Weights of a small transformer language model.
Architecture: rotary positions, no biases in attention or MLP, tied embeddings, attention and MLP in parallel.
Each number is 128 + 32 x the weight over the matrix's rms, rounded and kept within 0 to 255. Layers, rows and columns count from 0. Numbers have three digits each.

# q: layer 5 attention query, 64x96, rms 0.167, rows 0-63, columns 0-95
# k: layer 5 attention key, 32x96, rms 0.167, rows 0-31, columns 0-95
# v: layer 5 attention value, 32x96, rms 0.174, rows 0-13, columns 0-95
# o: layer 5 attention output (transposed), 64x96, rms 0.338, rows 0-13,32-45, columns 0-95
q0:171122127127132173138075088152127212112130087128171139128102110142139201136128143141173124120122120102097144103131157101164128131100135160132140150091171132144093121163121131163144148190115119111086175134147114156095141105136114132078149117164137156142137111117132096116177126154152094101
q32:159082089116195154152203157131102206099086108120109166143139126114142130158115110116072166146124082078134178123158146162184209147111086032086138155128125116139160112113106137048177098107100182076110113110138171154136163147147139156160102047116122221114136111195107106133133073147089036142
k0:150151154108130083074126107186110084080135120115116119123135120172118133149127112179155108109173101133151138126130116117146058077112047151123150136130129154170173145126137109167140152151129121140134136121119186131122135119110121175127092128197119119162149096142138173130117088158110162128
q1:133168093127097150090164149120159139148158158131133174126136087175126145094136180145158120084098140162120148128128135123052117188188116158111128156175134121119102133188175149198160151170146147120119172100087122128110121167080087102129119067142142081150097106120117134117146103135142111093
q33:169157138182136070133138142095153103161174108151189121163138114095123164101143123083088097104135140130048108063095165130135132103129134136125116133156156149132121116155114164103060131144143134143135166158147172156117179109122121113136125199162209106109172150121138088156118142120059079076
k1:105092127109102179126159074189112109103109135134131112129145131133128108129145101129132146176135145129090130162128130134112120147147147130088106154131078095155162156112100121124147131132119115155119070116117099086106131137095131124143122156131120119141131111129128091133118136114164158179
q2:148158130118106086096169148133148107186087147124124140093129130120137136138138139155111123082130149136159119108120143122079118154167123108149135133137110160114157183135142128099119151140101155110093119147134159112144135179112148118151122119115147080114121108135135139146132127107105119149
q34:180141148173137085152122141148186112114093090134191099128131151122135135150100129100113083141132097128142137140106150057143178120131131185148159107153116136109158171128146114077066066131210119144130140144128069192141077155140148134087127163080120076095086060074123090150090088170097113111
k2:119083116102117119094163150112131147101104148122120090141172119198143107116117092115171107118073174086164112137125095075130095130154167109075141128140050128118165085155144094150159192148098182154108106112104082119114091118112134155103142180152136140159098050156136153150126113153129126139
q3:070045098136141128149126152159158146065195167149127094125099148155106142102085122172171080161191115147078139091149141159066089088150136084089119172143053148158185054150143159111124094108059198121176148089152106158142115093083085144048148114113195137073168177139100107171092153140191118087
q35:161161150217060115156148092118201172158118159100121092181118141132202154126110085156150148125063110099140139118169113070135109121158140125159113052177114158136120112122111166152181134147122142119106148094132133207092146099081118111115121079067139049157144128108079110147141189161092105107
k3:116118169075104174082094102133171130123133109133107149104130163139107131121156136166166132167145155087066142130097160116151083061152103089163142130188089127154111094181102144182122131146083097144128058106122084173118117142131164111151056146132069116226137113080153087152139116153132108129
q4:124105173086174167141092156149117128126129098098070135136178147100196149098153136158093181046212137069106140154133088082241118135151146151143157031103114119119122139092137163131140118108135116160179066118113095116117145128161200153132134196109110172182207065145118116121129188121150094182
q36:134135137174125107152177081122115112128091106113140072168096190101113091171087143162145117149104067122125126121114089111176134134143072134186141080163176093113141119153151165145101178124095145100107145125189135114098134077143143182137120138081104172110149092136181108131130102152137152143
k4:146126158120133088135137189099140134221091129122114120111200088096161163163070113134105098124137124159146107092100124143117093153140159150142130105126186152093106102119121148125155154145194120142103160103112147109098104088060111139160067117158128081096082147097096169152146159108139114147
q5:136146093174055101083096115154154108131174212141128128150138098121085111170103139158097147148146092059120110174197102095073135152147106137151107155138082157088187146080154180089093119167142146065151138152118132191126119121088079076178102108098211147178106159109115105064066154112135147134
q37:115171089083110101201190132170099081127130153111151154156132127114122108143084111104172108140127100135117116112104114104112096147192085138157137149114075117112164111153161152064095094108147172139142090122142184082126166139101145145127171148119096146109155147141152131121149126106147142148
k5:090122114184151144097125139114088112103125065115154106063065134130105091104044141183059124114109130144137156074181166136115160132121117126060153139117130144163148090211128136138133151122044114131103112144109126176150079138144190170081118138177160159181116074127143127184104076188081188182
q6:100131134120152130108133116183154174076103132124203121114121130113191149115103094107154056098101151104118137139148150152185122037116148107155157110120098142113180117130141161150096099145133211081121114072111091112142120145143081098119215134147137130117164141109130116167122170102174086111
q38:117070155062131119144111069147113098110123122126152166118114145103109191153089087115150140174190141125165104133143140139174215129096117140080133152081071140127148109060141174146104165113098128133111096128080129167161138124152170199153068142086120183124128108118179171196082127163110157133
k6:065097124111167182112141120115145144121128135128155111136091092180084106115149101193137175093111144137163147118151168081193124133141104081124114069081080128084129121125140104135115141132159104211140073138165095171109143163162106215055132154098135135167149111140100155139147117148133134074
q7:113173118093167103128154137170129182127172139170147090126069127144117122141105132110122123117096080122113057134123111169099076158113114161121092120178138099114138143136086152100120166060087164119144150121142118168119069142149108123126127141135109141113129161135148119144128098148133131138
q39:132090161193113140072108122112117128096168118123046125186102157124138148159159111078166166142171176099118145175112129111101137183125107094076098171157124161120112152125099148116169171122160148099132139193138160098156134115150117128138114140114176095081099180112167082128124106104167109116
k7:108113089130137168121148101092121110119116099103149120129137103124102105123053146157107117081129141124082111114218141119100154071093136117115184133220100194164221120167170136151060181089078062045130129067155122116133132161130162068205087143107089153140160174133076067180106098147136076129
q8:121123166119117143098112127103098095158124140128158105130224147152145160119080201141043124074161148071081140138141122103125136093070158097093176207141123103120163093144142134179119160097176105119135145113163072084133139126142154154122107181125160076198125144135106076140111137102095153117
q40:103097114064119177164140082168116063161087136151159157149160075200083157112115105151104107090075106173143144139154116145161110170116123164128094103093144109158144173110114122137180088069136147102154132095088110089116121142066167124115144147102136112141102173153090175140122214174166122174
k8:140120180155108158149114111174109137161095176141154118209105096125057138068087184158115135094149146049115130105172123100057153098143143093138205177168152151074138161182120162199120143091134173072048146104115136164117091107107185150134082170127093110113147158198141102139170140116188154163
q9:107125129125160138138184180162089143157091114131047141045125136054101073145134163155096108132143130171154203130125160170148110074154150145105126095143141103142072157143161090096150139166100124131172151098092116119125099148197088069116127122127081113083097070081162155160131172118114126179
q41:176096086099120159157167165116098184162170159161135108171134095100131171120121113046117117133107134091154051152137094192108141173175118148130078148084176164072119140088119146130101082061155088112095126137105124138085078112148151134177143077095167131130098135130143171114157117091137134148
k9:136142091111199127149142163075092125108147154116148146092085094080091104206173101163119096114091162176183141105126106077116128074095099102045113166164186045177116091161114179116144114134150118127107120143113150108131149146121144101131133149134205137164133145161139153102103137153126107127
q10:100190113172150101174147089103125148127081185123128120146150117080114126098107121169108078111255069196117073088158128065121091121101144185136125146105101191126124121123121108162131131197130100138175094106109152156171120124126133131108094092116170132182169121140112146065163153102075123158
q42:181077120075200168121138139141136103140113138067137129126084137158151166147155140108142149105074101077115177069176115120175160114121126135121110134077161125117147102130158125143088155083105138122068183149182125132114078109178120133090150168144177165108137133121168130173147136169138064162
k10:108155112183207155147120149073129154180162137139081114092140138121105087132154074172135090179124122112038104090142188166119135100089142184120152131105133129104111139188154118213116164092123151158131175099160193123156085080170114129130115134109175155148161140121127075103129124148126121110
q11:139123175149133082106119147138194211167162147106168105184112117104115128163152070126197154111101088128151067151077164117132199100160102124193109143078078087065185083101091182154167159116110162134141092081091075128135134120098080177100120147081154138101117122084035124145149193173192127134
q43:088080124144112186140152148112112160117116090146153135110121105097136148108135104158062119118150110110117084149202155145131175144141123170149152130142089133088146138095117127120080133141111173137085145133134095046160123178101133117130074151183103164132138131172128148166147172191114080170
k11:124152134134129031047115020155142163133140158127113086129103107123114086123108156079182117108134118072094102144074095181139144130143165164147155111116120093097092135113105178080122067108121181113135131093152104167123183135090040130159146136118094090128156109134189167207112146132105125158
q12:136130117138099098134080129119122185114099104166126131127187163152162198092119087084111140140075127142163138138145062085157086108129096094099123090171139161170104126110154195101129122108161095177074067161119091172157116121136170106187156162097079140155132255143101170132070092150141171120
q44:124072145130099132094158120103125144100176161120118074116105114138114105130129144121120147155121108127089092150125158089122130138126124186084147148118089168166178137113122120144124123144086107130114117122135112147111089150140088123107148112109175133172098157052133134148122147127116076148
k12:122198154182101106078117130161138152135117175087128176164182155191127132132076123134119055095177112119171076155137100087168131145120134081170149116194069075119128072157166120099240127139167132162149095118091120204126157137149098143146110097119092116121130112080103126140040047095124150127
q13:156143126132139101121092140090134164121096160133093133132124128159183141165088107098086124133177112047137080190178131125175172161135124060088117185112110082127121144119156130130125208143107125083074109132095148106136122120131097107127125140169134129138081097210071074085066141099066095103
q45:124134132163155126129110111126099123112154167156128189150146074179108144119148131101119144183168166113116160133134140136140081128144161082117093036021055115113164112140108124095159184122100093091121131084122124086206127140102135081094098168150122138146180126187076125040129117126158159064
k13:133112146099102109143126138174122132140065156138114162143133096061125090104107135079140111152146136117056103210145139199127100130145167112090093152125108133127164135098158139190156092120148124134069162152121105090154084123108125235124116119134158131143113138159142135198081147193156111116
q14:129127153163108087155068128132141096145195162129078130149157099109184167135112174130110108117155120131136101138084055154147183125141112051133098190127145169048204174127089160105146114078103116094159131155156096135192116163141114151199080125114205047141118196085126093047131130101092070090
q46:192056106119179147087075158165164160090201125148129112127085148128149132113128096126096094173173126041128145141122121191122137163119064085102111212143117159167193077107110111117135109148135126102053116064112104135127148148126107106148117123170141123131136169144091097152131113155139148111
k14:173151130149086071119149124164123161177133167160160099137152055112158117106115125106122103046116181068040141096067156145137149140067086115101071188109093106133128120163126087109121130107040132082154176151122048131148139122133120183145077155183168089142160200162136140143176008124170113085
q15:122148152099150087119142156167097096111099173126154114114191137143156136155118150124141109077153129135082151165139135103130106074077168060155151139141141165133139155103139072184149145152195138089149065110172066130156111103107124166156111123135153132156108133152088084178122136170132131098
q47:123138129148111152129107128127103136155171088161185083147107130178123160080121203129103138178127111178091098207080141104158158146157165089103072143103073122088182123092105125113154172116148177132116093101133159106180144134100071146147107138162116096114094151099136076135093070097107129158
k15:126117113114119118086106119134142104119099130105145096160220118210086089122141115096123133085242127080127143122129179143153147137128205035108083196097185138186129179106126130146116127098101123095105148102111125084178136145082080146185136141165146119141129154141121098142137068120158156128
q16:206145125130116144172135111112141120125098125134115098212075140120104119141141106108159155128075128102152124149129143166134149142108098160172119158156138121114087112132117114141094147120130129139093070154109136124094147107165160150172122154103083147165069101145112109113125126137127172152
q48:114101144104096114192122144108106168104159126108096153088111055158110145180171146146063198168090193106126060189138090096119107182119235149166136125138166093156122101143090190086209149129141170094202149101119059089150109132126167243115135104087121143100086081117139061156105088132165133162
k16:094219106107127134170122112129112131121172142143116197156088096111134130141127130120098135173145122127079144135159134147134160112101142143098169133131155156156072123148130129115157063072108094123083171147114185156120100130144165126121106098123123144145147137081084103081086144139157149086
q17:162098177150120153107056128130134147152121070135147143134135135086120132125131141081167123166091104133155142146128110136108094098115132140135146170094143173114070172121154171133132150145088162133087119175179131133056104136159097173147139117107120122149145117085168193116154117126131136110
q49:191103101129131173166167149113104109088145110079181106077125161078142136122123082190113162106110180125177112065248095113132158089074070102126211113155185089120138106135149120097135135081159115108137131171077101139121115139162195171071077058177131194089138151139134087151135082171170126109
k17:105155130126123169126122141172130170144132113125112139127131116191126135155118184184123089125112109111110112102108128167150133157187170124104166175136152070170137096131109145131095097138142102090116178122122160117148149086120117147105109108120129129153144097109105099116150153128160126102
q18:073134138147125178104127114157119122068096115123105147101108133212104158095071170188150108148133160112077134080148189090185101080144167181085148133091071153154101175168109110193107098095060146181149140150087121126102124135139109127090094214111156178112174084126091061150132110226179134126
q50:114158067142167111156169126208061063137085141106170150088081082088145078153129125255084109120132134148146127101093156152091119093113136135149138141187044123180127101165154174165096085128062164119157128129123125150095123159135139182061115125131129193072185128143124098146104146104159091137
k18:192118142135142132112128119076112118116120108116088127106107079105091118132172163137104137138115116140136158150194160111122140113149143086141132136119147138131125121156094106129131165156151114069157129112110179113101097138131160110094127077149109094179166136143119179112127105098186136173
q19:165087081101149160113123123114144164090131131121103145097178128107178139109177148155114093149094121149150153128184174122139129160118112036162141089099094080157134140085151166113163194150133116104109167126167109089165130129124134110121130087135121090176145160157116166159107065084091091097
q51:102073088163094169223059131066109174135101098163148100124098164099086142105161167113188182110133101118129173138158105157055181129122149166134029158111121156110152085100143098123159124123097142142149050051141173133161113109170126147106109147076111095153113129175149146105150174120159172149
k19:126159127159046099150111099125161150135156137150122122186132119080151102136149116095118086151124086131076124128114105158153071113142067131193115099121144175126182061102082121135118104150127105073143119127134070148093141087116090189118155133152172116131165134073071103113100167124127115156
q20:158126140150157115167109108147154127085174144122108081105113145121135092125108077120125113119124115151109137158093099120160121165129114189105138121177135071076102181163150110137111166086094155113088096133151112130154136114176125147147150131099102161133106133179151112147155141144120109102
q52:137107096144164176103111131115161164119129157159116143126158143143129116101186141102124098145126137165078167108181121124154077086166124090096105085081132139151133077105098114102110157163098145119188125111124133123108177074152140138123110150151151145159126103114096160140105071148111101136
k20:107147189170169124179125080126113107111123096109150129144136193121160116137116086135149065124140112179119083179097162176136119161113151192149126149104134110132120123138162165151108119140115114171128124179137084166104184127168114121109138142113152117124117084079132101136141179192074143083
q21:124147151175150120111108100137171153050116114121087125121109111117129101105103101140152151116116139075110115163112102157131121131157106183140112145162083192142123105109130170147146130120151151134157169095122108123120123114118085149109127158109119120109143112152144070160142106093149101088
q53:066119077170151097146175126112151094122134153106099138126119199174108141178066148198104085141134114160091125094157107135138150156123084072116134142138121168097171150110079078085165139146118150132201104039189130155210105130132122163122154167140171136093110135123117165167156119082121114139
k21:135157161139124093098107143122143072151177170127122158095134111106104105092128160110165114146124109074143116138107147167093146163167134119104110145117121109111148145115142113128112141124086087103164110178146125149130153089124129099153117089185083130129141091143157142143118114119130152119
q22:104146112095075130147129156148137119114113142186130101170129147092140113115125121095055127068124094076112134134159133082089118160150198123137147156141120143126131149159133153085103076159133111126186141145159051134099131131120154080155123118107166166214181096135128050143158158097148179167
q54:196133141096114042130115125135055149081149131059109175103154160162118128139165160087150100162166156138088158161136130142113128069174152106114131174082069081174086168162131139149132103102122107153125161128133131087133124098057159136077156123170143144080086079136111160132131101151065117102
k22:143160100155138124119072064113121152156183136166139064137140097120162122098094107066126077119119133142109135162134140184091164162123157122119128159087102168076136129119150192130096111121128165139130084124167121111166154211086107086180179075170128149111119133113118102132156115131132135184
q23:090125126066115139158126187131169139135157148154143120133105098129176151131122119093170139154103099128124122142108109101091098103151117124135147129152155169116119138120086113118127117183114143103182156124099151140117097115143097087100124114146124103119131132126146116120117149092169109140
q55:142162061177168134169137171140097093160105071099170134148117186111124135138072129129091153146097078167154128133113141096088140111161090157111177093161168105155084073137152160104082063148136120151069152115142149171095104125140193135118154095144057166089179077093132142078115080091111169134
k23:091158125086047147156174105160111127110077097126169120118106141095112121170038124111165112088081071127167104116147146071116108097137165187128090131185182114129138110156157094200120071144109104129131174121124086203056129137124162094088120128168106152129154111144195152129073168164147112140
q24:059120118187142158109140106125137133131077127134109171149140151091102112089144105202100147092120157138097157077128159048168174120178177128133158110104100167136128127098127163163118073087149147134100163104085131082102155144130160067091182118100150137092145134140141131128133162126154096140
q56:104157135111126111145130101169154061127106170201242132146049117128128121156081137069200113095166119062115066103147142091078181073095081110122148174173132191182194123136107116112115117073110110124090145127164160150118057083144133120116109112156120121127137120177168057112116092122167138100
k24:150090165125139096074096079141114203153097138070092134137167183165204142105171124131088138112081181131077084153119103123108149115088157135168180175134112078116178091094079181087134111169115176103125130115132102064139123123113134109107163105088115130102068167153078118152147119116098154137
q25:131089126157125146119151137115077171128047110070077143098159090105137092095088148221094186142192117198122225097144138118171096125172102148199109084106126131110139154129111182131118121175187166151147095119121126135128149162113192138096111102173130099097142126113115140134121160165130113127
q57:171080131080143099180165166135135070124147088115139114136116099074096162098180178181069152127116135098181156116097159123145132104163132082108118112110102096154175107161090154237167118203125118131163122113166161128167140136087095151113128120140144122182093144138098143139101097123127119142
k25:086141092148107134177160111109115072084188107128168143157118122126113090141166066122113130099054123176149189143086093151125121109144122100115103117177095157095097126175173194138101188106144211142122110122055132108130119095073186155166149201122131164159170154047084172114074203087107154068
q26:208133186109120089126084171101160099204086149127062177160072152113128116094108103175103124106071141178158106131165123119179127085150088130134163081195177068091131109152139079201109152137129119137167111132134131144093134096145159165133121095176078137213047064188146095099096157198114120138
q58:154123127090134158143145174055151148089105105102122150144124187119167135186137115101127090053094111138157143136142123166131128104123087153160114089125124134158095100154093118106160088088202119120141157115146141103087130159131105133145160114143134166125118019118118148149147142089135149103
k26:158126128141163082128110156141045112182134152140084137119122085072135111146122118172126126097132135137185094083169151134107121080154134150080140173126202118110048168112192126160082173170100114157084082176100093156090109123153099204123130130101103142075146140106149187132093114174134177195
q27:148081120162117143167181104113137102105133133160138154119116088136147114113123144127128114213122120140074160137121163086116100137073111157052147200159130134124166101101102147129161077074095144100124143096110166095142137152159170110150159099109201152109109114145186139142092092142109131072
q59:116148104168100105175095192099186104133109159110157116120190106161136125103079146111092078109142097146092115178137101130092143100119143145117104137125133183118147148162155168147108155153130154130136188124169120134195129176137126128082139168107197139110153130086158179139078172150044105106
k27:175103129131135144110094130106134115101102178071128111139103112153125051106113110147190154149135177118157173152151169109144166095099119121183138183146115159116171098086097126143148171134117113098138153135127114169151090119225109102083099065159136167125041163142111124098090157107076108098
q28:138107149160127072162117167103093157140156129106167107108115179084119170151172120148149176051184160081176112092146126166159177114084154090134120056118163100149127168133096178139146118143105089136098130190115157145133074154141153129146122134112093172093073103154112135107190183147108089123
q60:107159159127144068117133132123090116135097116109073176134152117122142128126091127173090083108208104129123084076133160144099083120133121148162193123189188096119120076152198119171118108157117115146156178152181102165127158102146130147158098129100102126149085140107122130176105111112069144129
k28:127119147138113148175104129110104106164147149157112147144116106101161207159143091067113135119150113154104109078111101139135153068158135135166133081075133105156084127151137155087166131088129131130160153126157124107083108127208139120142090097147128118112096133122126199153088182157139147130
q29:177177152137119177127175067049151158177147149098116076118076067208115134106093103077196082145127149107175205105164160099152095129108143224138134110164173189141140129160175188151086099203135180151111127096208130134110164193227115113124107129121108085111071099083159122160107150141090131091
q61:146118137124185114139102048136119132168086151143107120142076125152163166089126144132122148120134157131098089104093093114114083106145121164151133130154154143155079124188159102128142104172135124155136181121099146109183089126154116110094155083138133102123153099151117133128170136153132121137
k29:114164119121080093114139129122150172105131131113076121033094140102060131168151064157136153171053107153174143134182121114121163092102081160161143142129063148132072136131145172173112107148091176131046215128086160069059102182142132144149160096142067125139081073129179095133147098121123146137
q30:129204173069072146128110120152127165128139142143137153136148185169108135089183085096183105134039127126173153125108079146112081194137144211144119104115118200094108158117142085064121136106215215162101108127099145169073047125064099128123092096177156096049069183136159138134100076082175173131
q62:120136137088101161137122198140121115109123134114159146109103136143126177129157136098163120126103127168098080150131117143142091079129053104134106144108124113137123072163104105134118162120135133155132172131111165122152140127133123158148091089144145093136147153155117120115128152138176140211
k30:065173134091080094145075090116096083144162050124123177119124153133073155170182185174148109115042165131169073180087137038145207123162124155149109073040154132127124138096127112135116138143152111153111111100144120118100141166132121131161173212155148118146136107094146140103123106087132126138
q31:164106102152158108211129168166049123115125142132070116160123168126132084102133105157126160156082134175092159073140070103122128142106151136157151140138120091118120131178113090128141181172158159149143077142153133132118120036135138109145110128195119108050167075118124056131138096117184077136
q63:089159129167151125111146106187135100085096167131144099096163151185168125169109233101157102084191158130134070096099112139100144092124137153125142138158083128182128135159116123130139109103106151132112196133104122093094050170098175141112171167149135145173135106086124034144096076134158157152
k31:127096118178137100144094164153173153087154102095010126117146141061098105120164162078128151103071116162169155185113188134099184128148178036111199104117165135161128102139153147154138183128110133152143142110161145172116135130159107048116195137139085103083184128111085206112121163108159078107
v0:041135132156071109129115157070131064101095121170101144106168144111108164180094124145066157124129109146151093181114167107153094139166129119099131118070090128167112104127164160114148092111134126115101149144148158138147157123192105143164112195145148139155120137165147106072127160159122130123
o0:113040110185171110136146149105076077220119032115115129118095104130081148130167117152127193129162082176119113133106131148050068147146106227155103149131179140182159175164135117132176147120143151118100100118107059099118166129090186114113076109128108127118099127174115156074113169105112164149
o32:122179127132081141094117124088129134122141151120142115149146130143145155127097140129157080130062144098126142110143150122158170120152115071163140153120085195126122081093100149163068111166137168096146106092119202133148081159136114100130165143062115107141099118116113103175112080104106132124
v1:125140143098147119110137131117129120133097118165096153150115123203164145089108122116142147084087158131116149159102189117145123218100088129165112160067197128124109084174098123141130162171133167144112152040158052116074101138115109163111147206111208157125151081141101100098074125053155122067
o1:156159145124085144124074181113172174075149121175156092161044077105114070084084062069118139190000118146126132133117128101092121092103111170152166095140091162216147089155158194143168108182094115131103025137066128157160190143169145104159098203128067185105167072061106150148121149077132100160
o33:111125108154120132114122103091121078127109138050127134072161155102134112114105171183125111097100068116115140116126088122162158145128159118109132132103164140113112153112143126105118142115095135094167174140119142092116100141144126135083164112085127109100114145125094121145138128179158111100
v2:125106130125159144137111178101151119141143161097105155125058159140149156135194139132161163118092160094152110117141135159163147144117121144131111163110091143130183129139133121135178183120112130082145153137102098149127103105164135125089081093064156180084096116070113140089157109107123098118
o2:129186170147114092094146150137129097145144101079135178114131123177087170183156132156065058138046173104164165137096083098108136132114106138111153125127142098135055167153191116158094132144139127174148100151101173109135048142116155157120157121213171128182179159122110169145128118062141095118
o34:128135125114145110164090120159134169109108120120109075105196119105148132108106144119146126146168080175126125133132144148160110131154157094119132078134146125095140062108115100132095099135174102075141149172131124146156191177115151158151119145112114147091127083127190137157088152160111167150
v3:141161133093112108108132155114120153132110113067173137109083161096083140092083067179134147134153155160121184108152199147163175120125162099139140107121102142121109176069113102153187090146154107137169152121144092111129115174129161132115079136114184164139116136183124126134090165089114079126
o3:168123096089176108101106070183107164142132119111045115102146142128126169195085154150112065183071139172158168136196144171135098147148120154144130150194150049118134130177129212120126194200112157152109158109161196124111226127214117163136144092089147099148072113105175155116171072191088122131
o35:082176129168067134121172158085141113145146169140126112109144109146127111127172139075119110114139143134113104113117117110125124133163158167120121104082160145123156109133098118132148103093194143117169098224138138104147085103116137113174154172163124160152166207126128117102140187117152136129
v4:173181095164075119082166168142099123155138138092102114153103154144121167178122183077158125127097133108153106203131129132124168105121156088113179132198110119132139159133144134047138023156093111156106162121178127089160115170178115126132146169173093088114091140162071161110151144091039121141
o4:143119099129132091195092038118162168167167099069140170143076119093097161149126100117106129159139099134128109146174167156130115206136128198137063155096123126090161143178087217139082115216162152128146151102207143178095119076097098097086117106127131137102045171205097132064107145129173116116
o36:161152155144190136085195175184130139108093103177099121147161136157161123160112147127138156135123137103135153124127120139110090101173112084129081142146158175151193143105145123158146192104091092092126148140134115167104163116099139176151127084146147093136162115122138116163146098147149135154
v5:123136088097131174137145170137106144135143108149144068155180077109133063139088120125117119162167112130092108131156114120149142126076120132093161137143135149105118111136138075089152037069141151124140114153070116105150130158150114153086120142082113178133142152161119042181137126096154088082
o5:140135155164121161183117087176093117140146103157118093148089138118086150066146122154191085130110207123109136108104120135128127105084088127014110075152119094118069134140167149174112121168067150134151169151160087135095130138134119115135152057127103142095127114086110141140159071154155099109
o37:141140159143120102064107123089113129094122149135144146143197143174141136175154113112090144116063147113160110137173166111114148097108141127158146127126149125136161153141119135144146108119086070089112119128131158117145134083113141129180135178173123103142114116177164156133045120126097122125
v6:138143143144153149095129142080084151037115137120147100084113147111133151156127174128146152201088142065114094138108116107191139147130133181126116132119141148149113094183108101176146136191164161125107147113151114152095114114121145119137088128161150079147101092124145175122132090110099154128
o6:095136115128148121114155134136147185085111072137063155122203081117145121057132128123084108147124106114118130093120161128111123098110121117157153138112182107145185071181136126145141190155126102123150169135154129132160141151136192136142143137138136119095120092118109194138128071107144090131
o38:161119122094086126143099110182151095140158161156154151138056139109081162140112151098162165151159139124131194169129115158171165181157125095089115160105060138132090181117122098084159077105124091130096114159097113096136156138089073171127142097109100145146107088110152097115149116145147099174
v7:180126133177123102137119091129088173130097095140113175106136019159081149071076159185117089156142121126141202129183148156112132111170132170199085133117108131120163177083134138159084116188081112113139138093137082184080119126124112112120068080101117150090120098123159155176136162169108086131
o7:119164148163116107101127092137119184140103135122129159139188144132103158128091129119168155159200115163148090160125158097124150163130172112169101095115104110119177118089069127143165150077164102154132164124148128133138122152152069125177151109123130155114163136114097132080101091139134135087
o39:099120128135163111189087145097115107165174151113151130105083131090137122127117079103098103105124102127157134120143133136141102166200109178126109115107158062123090142160178123107104043177116182129176091160098168153106158137148179072109160155099079139127102053106167182081111114082164155122
v8:113113094105122104116147111149156106110135144113140109061127145068143084127090132120127090170133107145064138102101148100162157095161183117114126111105147199188122186126149130164091106100196112116095157174154094139095036066145099126191198125092190149083179143121088141123089160124132139162
o8:157166101089150205116151099164102115140156101173079136154061131105106122125182134111127134112082118139137146098132128204123082040057089118211179114099138104093117149121190186092042157151012156110059149102221107110163114128173083117102127107138148035106141156123184141138142209147063158192
o40:111118152183151148165111130108140095125172137111155146134167165146157137138096109145179091094195138151125128100106119067120118135104133160124075136156094106106148103125086074106119137121178099161147093099062111149114181128107142102103123178147137151175125131121113121065127088083150117122
v9:122080121095093112069138155133096132119093071142181153164123124079114132144119135144179188124142157179119107090048103121084118125144109085129176146131151152168170010081134123117142151161117146133097105134136201172109175047095185158169138110137147093093150152116088122086108138102156122047
o9:054127028131175118121175130134171181068123159148073148128150082196226134147093105137134098184161117163125085122141164161130104104167105243108194059081124150134152142124118153062113152101159122134161074107067187142190085171084082149115138168076149069214178177138192135121136160075129146127
o41:112124208183113119084086100135091133157136119137188127137123129123075094079129163154084154096109125093144163122178132137133155127100179072191074162141145140117172095090133129155154095119042104102091142117148062128100149108118150098101127123142077173095122092103089122150108144143162104159
v10:130123217114116077109107170072125113108093129131138130120129200162101134152109117139173128153143092131111079126143117054117176140101161119130096204130126132157116134099062112094131115154151127162096082104125088108113069136152136171159142149122156155171088172090141100099168096120163106169
o10:183145163134123150128134108123161228161121084084080138138156119068124100196165116135065133064118112104111121125137133098125105137160147167121191157112114149147159120068133137162185148098118152118138120082116163129044131119200123167096135096109136131144137081116148126194180143105086125108
o42:104128102112107093140143072178101048066138131107171126118140151121144109128095132077187114121117127131114132118170145161154124112084091102134130179131113185136172087096146145113112094110101164119127192158202113150156159104066117128164128141120136113117093156156137103106121086135165130100
v11:190111117128096105128177192115167100117048091114115113075174087224153147121126110106126128141151104107177177127130155168067153075180111028129164084139168119087146180073158103167113170131046153088111129100134172117121181156140065189052117118103124166127093136172116133177090091188118117111
o11:131166179147150115107083089051137131150183141120103184128112204146105159155125123193076155141202131154182101108109133144121109137135155140134104183080090132175142098102171184127157126129134084150141099144121127085218108137075089108080104108104123105106126097116120068126140135114132102170
o43:116070126115170102141118123117116123100111119096082113112071078093102153127181116193160119131054147106108209046194157092117144093164079152142146069131114131095128146176075121168068139185106136129172102192154105166118124044151202168157112120176114123137152135148159145118174149159114101106
v12:138102164129145123088111128115118088123123176157178092123140130153074128156111124138131125115166153127166164166128120111152116141116120135140135130089149115082135032144148138100124123081183164093133118197166096129140101120161160113125123161161155088093124200150100113080036136093124125159
o12:139119125171102141104055097065129112129096078077133128119153066146123127133085110185086125146118124145132212086150127090174163120117099143160088108108105129110134102141164129130153163176138099084129078112120136147172112166154088078106151144137097114132188141091067162073128139077167146138
o44:099137149051080127127148071135158150180157118173096120106092187120144126151195126088157102100155149093133035128121124115042124083117153147137153118161081109080149161081132148163129150157109093142156110069117098129071115128091165133141102156101150102113101103158130108142161109115093068104
v13:127092108179136138138176125103157132134169083164132127128152148108138119103186138151143145164106121140136124092167143085068173161154119116110121120126084150118084170149139164121122184130086114173172123145149066141098090171105114103115095106124139130095147169106114157130112157154121109089
o13:148097085178113123182149114089137083114119188112105160143104142150146141154129157096088145131113148146139155138116110134168139112156206091103119098140115136159126112144147107150151083099118139081127111110145129148154176134126108104085151112139202161191068063144136114156180190121138118084
o45:145206158095105145154127197155102175095108120104149140165147150104119169085135113136143130199182130107139104103145144148108060161117087160127092180068128095083160138099117126084112112135218123143133107122136113117155119096110110126156122148126107116068147179103124184070109139132169111134